Weights of a small transformer language model.
Size: 16 layers, width 192, MLP 512 SwiGLU, vocabulary 2048, 6.3M parameters.
Architecture: RMSNorm before each block, tied embeddings.
Training: a variant of Muon for these matrices, 343M tokens, 5865 steps.
Each number is 50 + 12 x the weight over its row's rms, rounded and kept within 0 to 99. Layers, rows and columns count from 0. The size before them is the row's rms in percent of the matrix's.

# up: layer 6 MLP up, 512x192, rms 0.186, rows 153-183, columns 160-191
# down: layer 6 MLP down (transposed), 512x192, rms 0.105, rows 153-183, columns 160-191
# gate: layer 6 MLP gate, 512x192, rms 0.177, rows 154-184, columns 160-191
up153 106:29 29 48 58 51 49 34 63 56 45 64 59 50 49 59 26 29 35 41 56 55 68 44 51 45 40 49 33 79 60 59 26
down153 105:65 60 40 59 63 42 26 58 62 40 78 50 56 52 33 53 49 41 58 52 55 56 66 47 44 61 45 48 31 56 47 71
gate154 110:29 55 58 49 71 32 51 51 52 63 53 54 39 29 46 45 47 57 36 37 51 35 56 54 37 54 52 59 62 35 47 19
up154 098:36 32 31 40 39 61 52 45 48 17 43 35 57 63 40 45 40 52 57 22 54 56 58 54 58 44 34 53 63 33 47 49
down154 108:82 32 42 47 38 49 56 30 43 57 68 43 53 51 58 59 61 58 56 20 56 51 53 55 38 48 53 33 33 58 46 55
gate155 107:57 52 56 50 36 46 50 31 37 34 37 46 61 47 67 34 61 52 49 32 69 64 50 21 57 40 54 42 58 50 66 35
up155 102:34 49 63 50 32 47 41 46 41 57 58 73 48 49 55 43 66 53 72 39 35 54 44 62 24 39 45 62 46 43 49 58
down155 105:70 50 21 49 42 39 43 66 58 52 46 33 50 54 35 55 60 43 36 34 59 45 54 44 74 50 42 60 52 35 52 55
gate156 091:65 71 24 45 61 28 56 38 41 27 48 48 48 39 71 47 45 37 41 49 47 42 37 38 40 42 58 58 49 33 48 31
up156 093:47 68 53 59 43 54 55 67 57 62 46 46 75 35 45 71 47 50 37 48 46 49 52 63 33 57 49 39 40 47 44 53
down156 092:47 55 39 47 48 70 44 40 47 56 45 67 43 63 35 52 52 45 36 61 73 59 66 58 50 51 51 67 57 49 53 51
gate157 091:25 40 34 59 59 40 56 48 61 60 28 54 74 41 48 43 45 56 32 56 63 39 59 41 52 66 34 47 51 70 43 52
up157 085:52 64 50 39 59 56 61 40 53 62 44 33 20 27 32 64 39 54 53 38 68 46 40 60 35 70 55 56 56 44 43 58
down157 089:71 60 28 56 64 44 60 45 31 23 51 62 67 39 27 68 55 25 45 51 40 53 48 44 43 60 27 55 59 53 40 57
gate158 098:26 49 59 74 61 38 42 42 54 66 43 23 54 23 53 53 63 54 51 22 50 52 41 68 65 62 81 43 49 68 53 49
up158 093:38 61 39 31 42 57 26 45 55 46 73 49 68 55 59 58 86 55 46 34 44 65 43 70 54 59 54 54 37 55 56 33
down158 099:51 53 53 41 66 44 42 41 48 68 48 29 51 39 44 43 74 44 51 50 66 49 39 30 39 48 65 15 59 61 43 66
gate159 087:50 45 32 69 32 82 35 63 39 69 36 63 63 63 24 35 45 23 59 59 56 47 41 53 59 62 58 42 61 53 35 53
up159 088:65 43 58 44 37 42 52 46 63 68 43 71 40 64 55 70 38 52 38 67 33 39 53 60 53 40 42 56 47 38 78 54
down159 088:42 41 23 43 53 49 40 48 48 63 35 51 68 44 38 54 55 25 32 57 59 47 51 60 49 49 45 50 38 74 35 59
gate160 089:43 48 41 69 50 48 56 37 61 59 59 51 59 69 25 41 70 51 60 50 56 47 50 37 67 46 36 51 41 42 64 36
up160 096:65 56 48 48 45 48 66 66 35 71 38 58 53 51 73 29 49 59 56 50 33 54 40 58 56 49 47 49 47 50 54 61
down160 093:57 40 37 55 36 54 63 30 57 54 42 58 35 49 56 53 43 43 50 66 46 61 54 41 41 45 32 43 48 40 83 59
gate161 102:65 63 33 44 46 57 48 47 36 70 24 52 51 49 33 48 43 46 36 52 41 62 62 58 39 43 50 37 42 68 52 38
up161 100:46 33 54 35 63 55 42 41 38 58 60 42 44 22 48 43 56 51 66 56 53 45 54 42 64 62 73 57 54 52 43 64
down161 106:71 59 22 40 69 58 44 51 55 47 41 57 50 75 59 48 51 52 70 55 48 67 60 50 35 54 60 34 36 52 72 51
gate162 108:54 52 24 58 57 58 57 77 44 40 62 48 41 57 59 40 49 73 32 32 56 46 60 31 56 49 34 42 50 49 33 22
up162 110:63 60 37 51 76 61 41 36 44 65 49 53 50 58 44 50 45 44 37 64 67 45 51 44 53 56 44 45 53 34 43 52
down162 107:54 59 38 41 35 48 49 45 59 61 30 58 34 51 71 40 63 57 43 33 47 58 63 48 46 38 48 64 53 57 46 45
gate163 100:55 45 44 52 46 42 40 35 46 31 66 46 35 51 62 54 66 45 43 48 36 56 59 77 38 29 37 45 29 63 48 58
up163 099:57 58 49 49 38 60 35 62 66 60 38 40 55 47 47 52 30 41 56 34 50 59 54 36 61 53 49 62 63 25 57 35
down163 097:67 63 46 41 56 40 43 50 50 40 70 32 53 48 56 50 55 47 61 48 51 54 44 36 64 44 39 34 37 40 50 47
gate164 104:62 48 62 66 44 57 52 60 60 29 61 38 58 39 65 46 53 39 58 34 46 33 31 42 54 38 48 58 25 48 44 22
up164 104:52 60 64 47 56 53 27 70 75 67 47 69 52 57 63 57 54 55 46 63 42 54 65 53 47 26 67 53 44 27 43 69
down164 108:58 61 67 38 59 58 54 74 56 25 40 64 51 60 51 58 36 35 77 39 48 54 62 62 39 50 37 48 68 62 58 42
gate165 111:32 48 54 42 65 43 52 66 43 35 49 44 43 51 48 40 45 30 56 34 58 53 16 56 53 42 67 46 48 74 44 43
up165 100:61 56 56 57 45 36 50 47 45 74 42 47 67 41 54 59 71 33 61 40 45 37 58 25 33 57 58 55 56 50 52 38
down165 105:44 36 45 41 28 46 45 40 47 40 53 46 36 31 42 39 45 58 62 46 54 58 38 59 35 37 51 47 56 49 50 36
gate166 094:50 32 54 45 31 47 45 31 47 39 49 40 40 33 65 51 58 32 47 73 62 50 59 18 68 48 37 48 41 40 42 33
up166 096:61 50 29 52 67 58 43 48 53 54 27 34 48 60 56 60 60 67 31 40 52 36 55 68 52 49 68 48 87 62 51 73
down166 094:55 51 24 70 46 29 50 40 55 43 54 25 50 61 60 36 54 47 46 44 40 48 54 61 56 55 53 34 44 62 35 40
gate167 093:42 50 43 36 57 50 55 62 30 48 36 59 36 47 20 33 39 53 36 30 54 41 14 50 49 41 56 54 50 56 57 50
up167 090:39 75 19 49 68 65 47 67 60 56 54 58 47 51 48 43 46 58 39 34 50 32 43 56 42 66 48 63 42 53 61 53
down167 094:72 57 59 63 50 51 31 55 66 51 60 55 53 69 45 50 61 43 50 54 47 45 20 55 73 48 57 54 68 71 68 68
gate168 103:58 34 67 48 24 51 57 69 51 41 68 54 50 53 66 43 41 64 44 43 53 33 39 39 62 67 46 40 19 52 42 50
up168 095:43 53 44 66 64 64 52 51 51 54 42 32 46 42 60 59 63 65 49 62 55 63 29 62 22 47 38 62 69 59 31 58
down168 097:53 70 29 53 47 65 52 55 44 67 56 69 15 46 57 45 45 54 37 58 31 56 39 39 20 47 60 63 62 50 41 35
gate169 098:62 37 42 60 43 31 42 46 42 56 84 48 50 66 35 59 63 51 57 47 47 57 36 57 47 53 59 64 23 49 41 46
up169 103:46 50 33 35 41 55 35 69 61 65 49 37 46 42 38 52 43 31 56 53 31 45 36 60 45 54 54 40 34 61 62 51
down169 099:50 58 39 63 28 41 61 49 47 19 56 31 59 45 31 35 49 50 39 35 54 65 44 67 55 47 54 47 80 34 47 36
gate170 098:48 50 47 48 32 54 51 51 46 49 58 69 40 40 64 38 49 41 33 61 64 34 60 63 45 48 49 68 41 47 56 56
up170 097:47 29 55 53 66 58 25 57 67 62 64 45 68 44 51 47 39 41 74 57 61 54 37 34 39 40 55 54 45 41 51 42
down170 099:49 53 31 42 66 62 48 61 48 25 52 66 23 60 67 57 58 51 44 37 34 56 48 60 30 34 54 67 28 45 69 42
gate171 092:54 33 61 51 66 53 45 48 51 58 64 42 52 46 49 49 49 40 61 43 43 29 45 62 71 62 50 49 71 23 67 50
up171 092:56 37 25 68 55 43 52 72 42 41 66 40 43 44 49 68 57 37 53 54 51 54 55 50 47 30 43 25 54 26 56 36
down171 092:38 51 56 59 31 39 38 74 52 52 59 69 52 46 48 62 41 54 41 70 47 76 46 61 35 37 53 66 59 70 42 42
gate172 087:54 56 42 54 24 49 48 58 75 49 68 48 51 44 62 36 46 51 60 59 42 40 38 41 64 53 39 26 61 53 47 50
up172 087:56 31 41 45 42 42 46 44 51 36 52 46 42 51 57 59 79 29 32 42 49 21 61 65 58 61 45 50 38 36 37 47
down172 087:49 43 36 49 58 54 54 62 51 63 44 47 38 63 73 40 43 56 36 38 34 64 43 47 48 59 48 42 74 53 34 41
gate173 100:47 72 59 41 24 55 60 61 57 47 38 31 41 56 36 57 72 61 38 36 27 41 65 41 64 57 70 36 48 34 54 76
up173 096:52 33 40 49 73 45 44 50 48 40 45 47 61 57 62 47 55 57 52 60 57 55 47 33 57 52 57 51 33 49 47 31
down173 098:53 46 50 35 74 63 52 51 65 53 46 40 48 35 20 47 45 41 50 43 54 55 44 52 42 66 59 45 43 46 46 61
gate174 100:53 70 63 47 33 50 50 57 43 61 61 58 58 36 56 56 39 54 18 66 42 43 70 65 22 62 35 49 52 43 59 34
up174 104:65 61 47 44 40 41 48 55 35 53 71 41 44 53 58 46 51 22 29 47 44 55 59 42 50 62 47 31 60 54 45 36
down174 103:60 30 58 30 55 50 57 41 49 49 69 41 58 51 46 38 87 66 64 44 38 37 45 44 44 47 45 35 45 76 36 38
gate175 097:57 49 36 57 50 12 35 51 38 42 39 30 46 55 51 49 52 41 55 46 72 37 58 63 72 31 44 57 51 45 53 59
up175 098:62 38 50 53 52 52 58 49 54 61 48 41 50 49 49 37 52 64 45 64 51 18 46 66 42 41 58 51 62 49 37 59
down175 099:52 36 45 76 52 49 49 44 42 81 69 29 50 35 61 50 55 46 43 60 48 55 54 47 45 41 52 31 34 23 39 52
gate176 096:41 64 41 52 50 47 62 47 37 38 43 48 41 26 55 40 67 51 60 67 52 40 59 66 43 50 41 62 60 49 33 50
up176 092:41 42 46 61 32 38 32 49 68 45 37 55 54 74 61 71 51 54 46 45 62 38 30 49 59 60 59 43 63 55 72 67
down176 095:61 51 43 54 63 35 41 49 48 67 77 47 35 46 64 57 46 52 76 43 59 56 81 57 30 53 51 40 47 56 61 43
gate177 092:50 59 50 49 34 76 69 43 39 58 42 51 56 51 59 41 70 26 44 59 68 58 65 40 49 63 46 38 63 44 63 32
up177 086:55 77 48 37 61 48 57 59 42 57 43 66 52 54 49 55 76 41 38 56 60 49 61 40 51 42 48 56 71 25 41 62
down177 096:49 63 63 40 59 42 54 54 66 82 67 50 48 34 31 32 42 46 54 60 43 57 62 35 40 56 46 57 48 61 46 63
gate178 106:58 37 48 62 46 37 59 54 75 42 47 49 52 66 72 44 43 52 62 35 56 25 52 60 36 44 37 65 53 51 55 52
up178 110:27 42 66 52 39 30 59 50 65 66 39 56 39 51 58 57 47 50 37 34 72 47 35 49 33 81 55 59 54 46 50 51
down178 110:29 66 31 53 47 43 47 41 74 43 58 53 53 53 32 58 86 45 52 27 47 54 52 73 41 58 53 60 48 47 39 28
gate179 079:37 41 51 83 48 27 52 58 62 33 49 62 64 43 51 49 36 50 68 37 46 56 42 48 52 48 60 47 56 52 45 51
up179 087:30 47 28 55 60 36 35 45 49 52 55 37 60 53 32 62 51 46 53 48 65 48 55 43 36 71 49 53 66 47 53 45
down179 086:69 52 64 47 35 68 33 44 54 47 27 69 40 47 47 60 44 43 45 51 51 60 48 44 24 51 37 47 53 64 55 35
gate180 106:34 56 29 38 37 38 52 56 36 66 37 54 27 47 43 52 39 28 68 48 60 36 30 31 71 52 43 52 46 28 59 57
up180 107:55 58 40 35 61 64 52 55 53 76 38 37 57 55 34 51 33 40 23 54 51 65 41 41 64 61 60 38 50 53 60 52
down180 109:61 43 69 65 44 45 67 29 55 46 58 33 44 53 58 65 34 61 62 48 60 49 33 66 54 60 60 52 50 55 58 41
gate181 099:53 58 40 52 23 77 48 36 30 48 46 48 35 67 65 53 46 51 53 45 44 46 51 69 53 52 42 47 50 52 59 69
up181 102:47 39 58 57 51 63 48 56 37 66 43 24 83 36 49 54 48 60 63 70 67 52 50 31 50 56 62 46 54 56 58 59
down181 101:43 26 37 67 47 42 38 50 52 68 55 38 45 52 64 53 64 50 51 45 44 44 46 59 42 40 53 56 54 41 64 45
gate182 095:36 42 56 44 45 53 54 66 50 31 39 63 52 39 46 44 48 69 53 66 45 59 48 62 45 33 67 49 57 48 67 65
up182 102:68 51 42 51 52 50 12 61 46 43 49 48 78 51 50 66 46 50 16 42 66 54 53 25 38 51 53 19 61 56 69 53
down182 096:58 53 61 60 63 48 55 43 44 46 48 76 52 36 72 56 45 71 59 62 39 47 46 30 54 61 37 54 43 54 43 43
gate183 088:28 46 47 58 33 32 50 46 40 69 53 39 54 74 63 53 63 62 49 40 44 72 40 74 49 52 26 50 74 40 54 46
up183 087:62 43 46 69 61 38 28 44 56 48 46 46 41 67 45 47 53 62 28 55 53 55 60 36 41 62 53 65 73 71 48 67
down183 089:54 43 42 49 54 36 72 42 51 39 55 45 42 56 36 64 47 61 32 54 32 58 49 48 49 44 58 77 43 54 66 61
gate184 096:65 60 54 48 34 77 57 48 54 34 30 48 56 57 54 39 47 23 40 51 29 55 50 58 56 63 65 69 48 65 37 33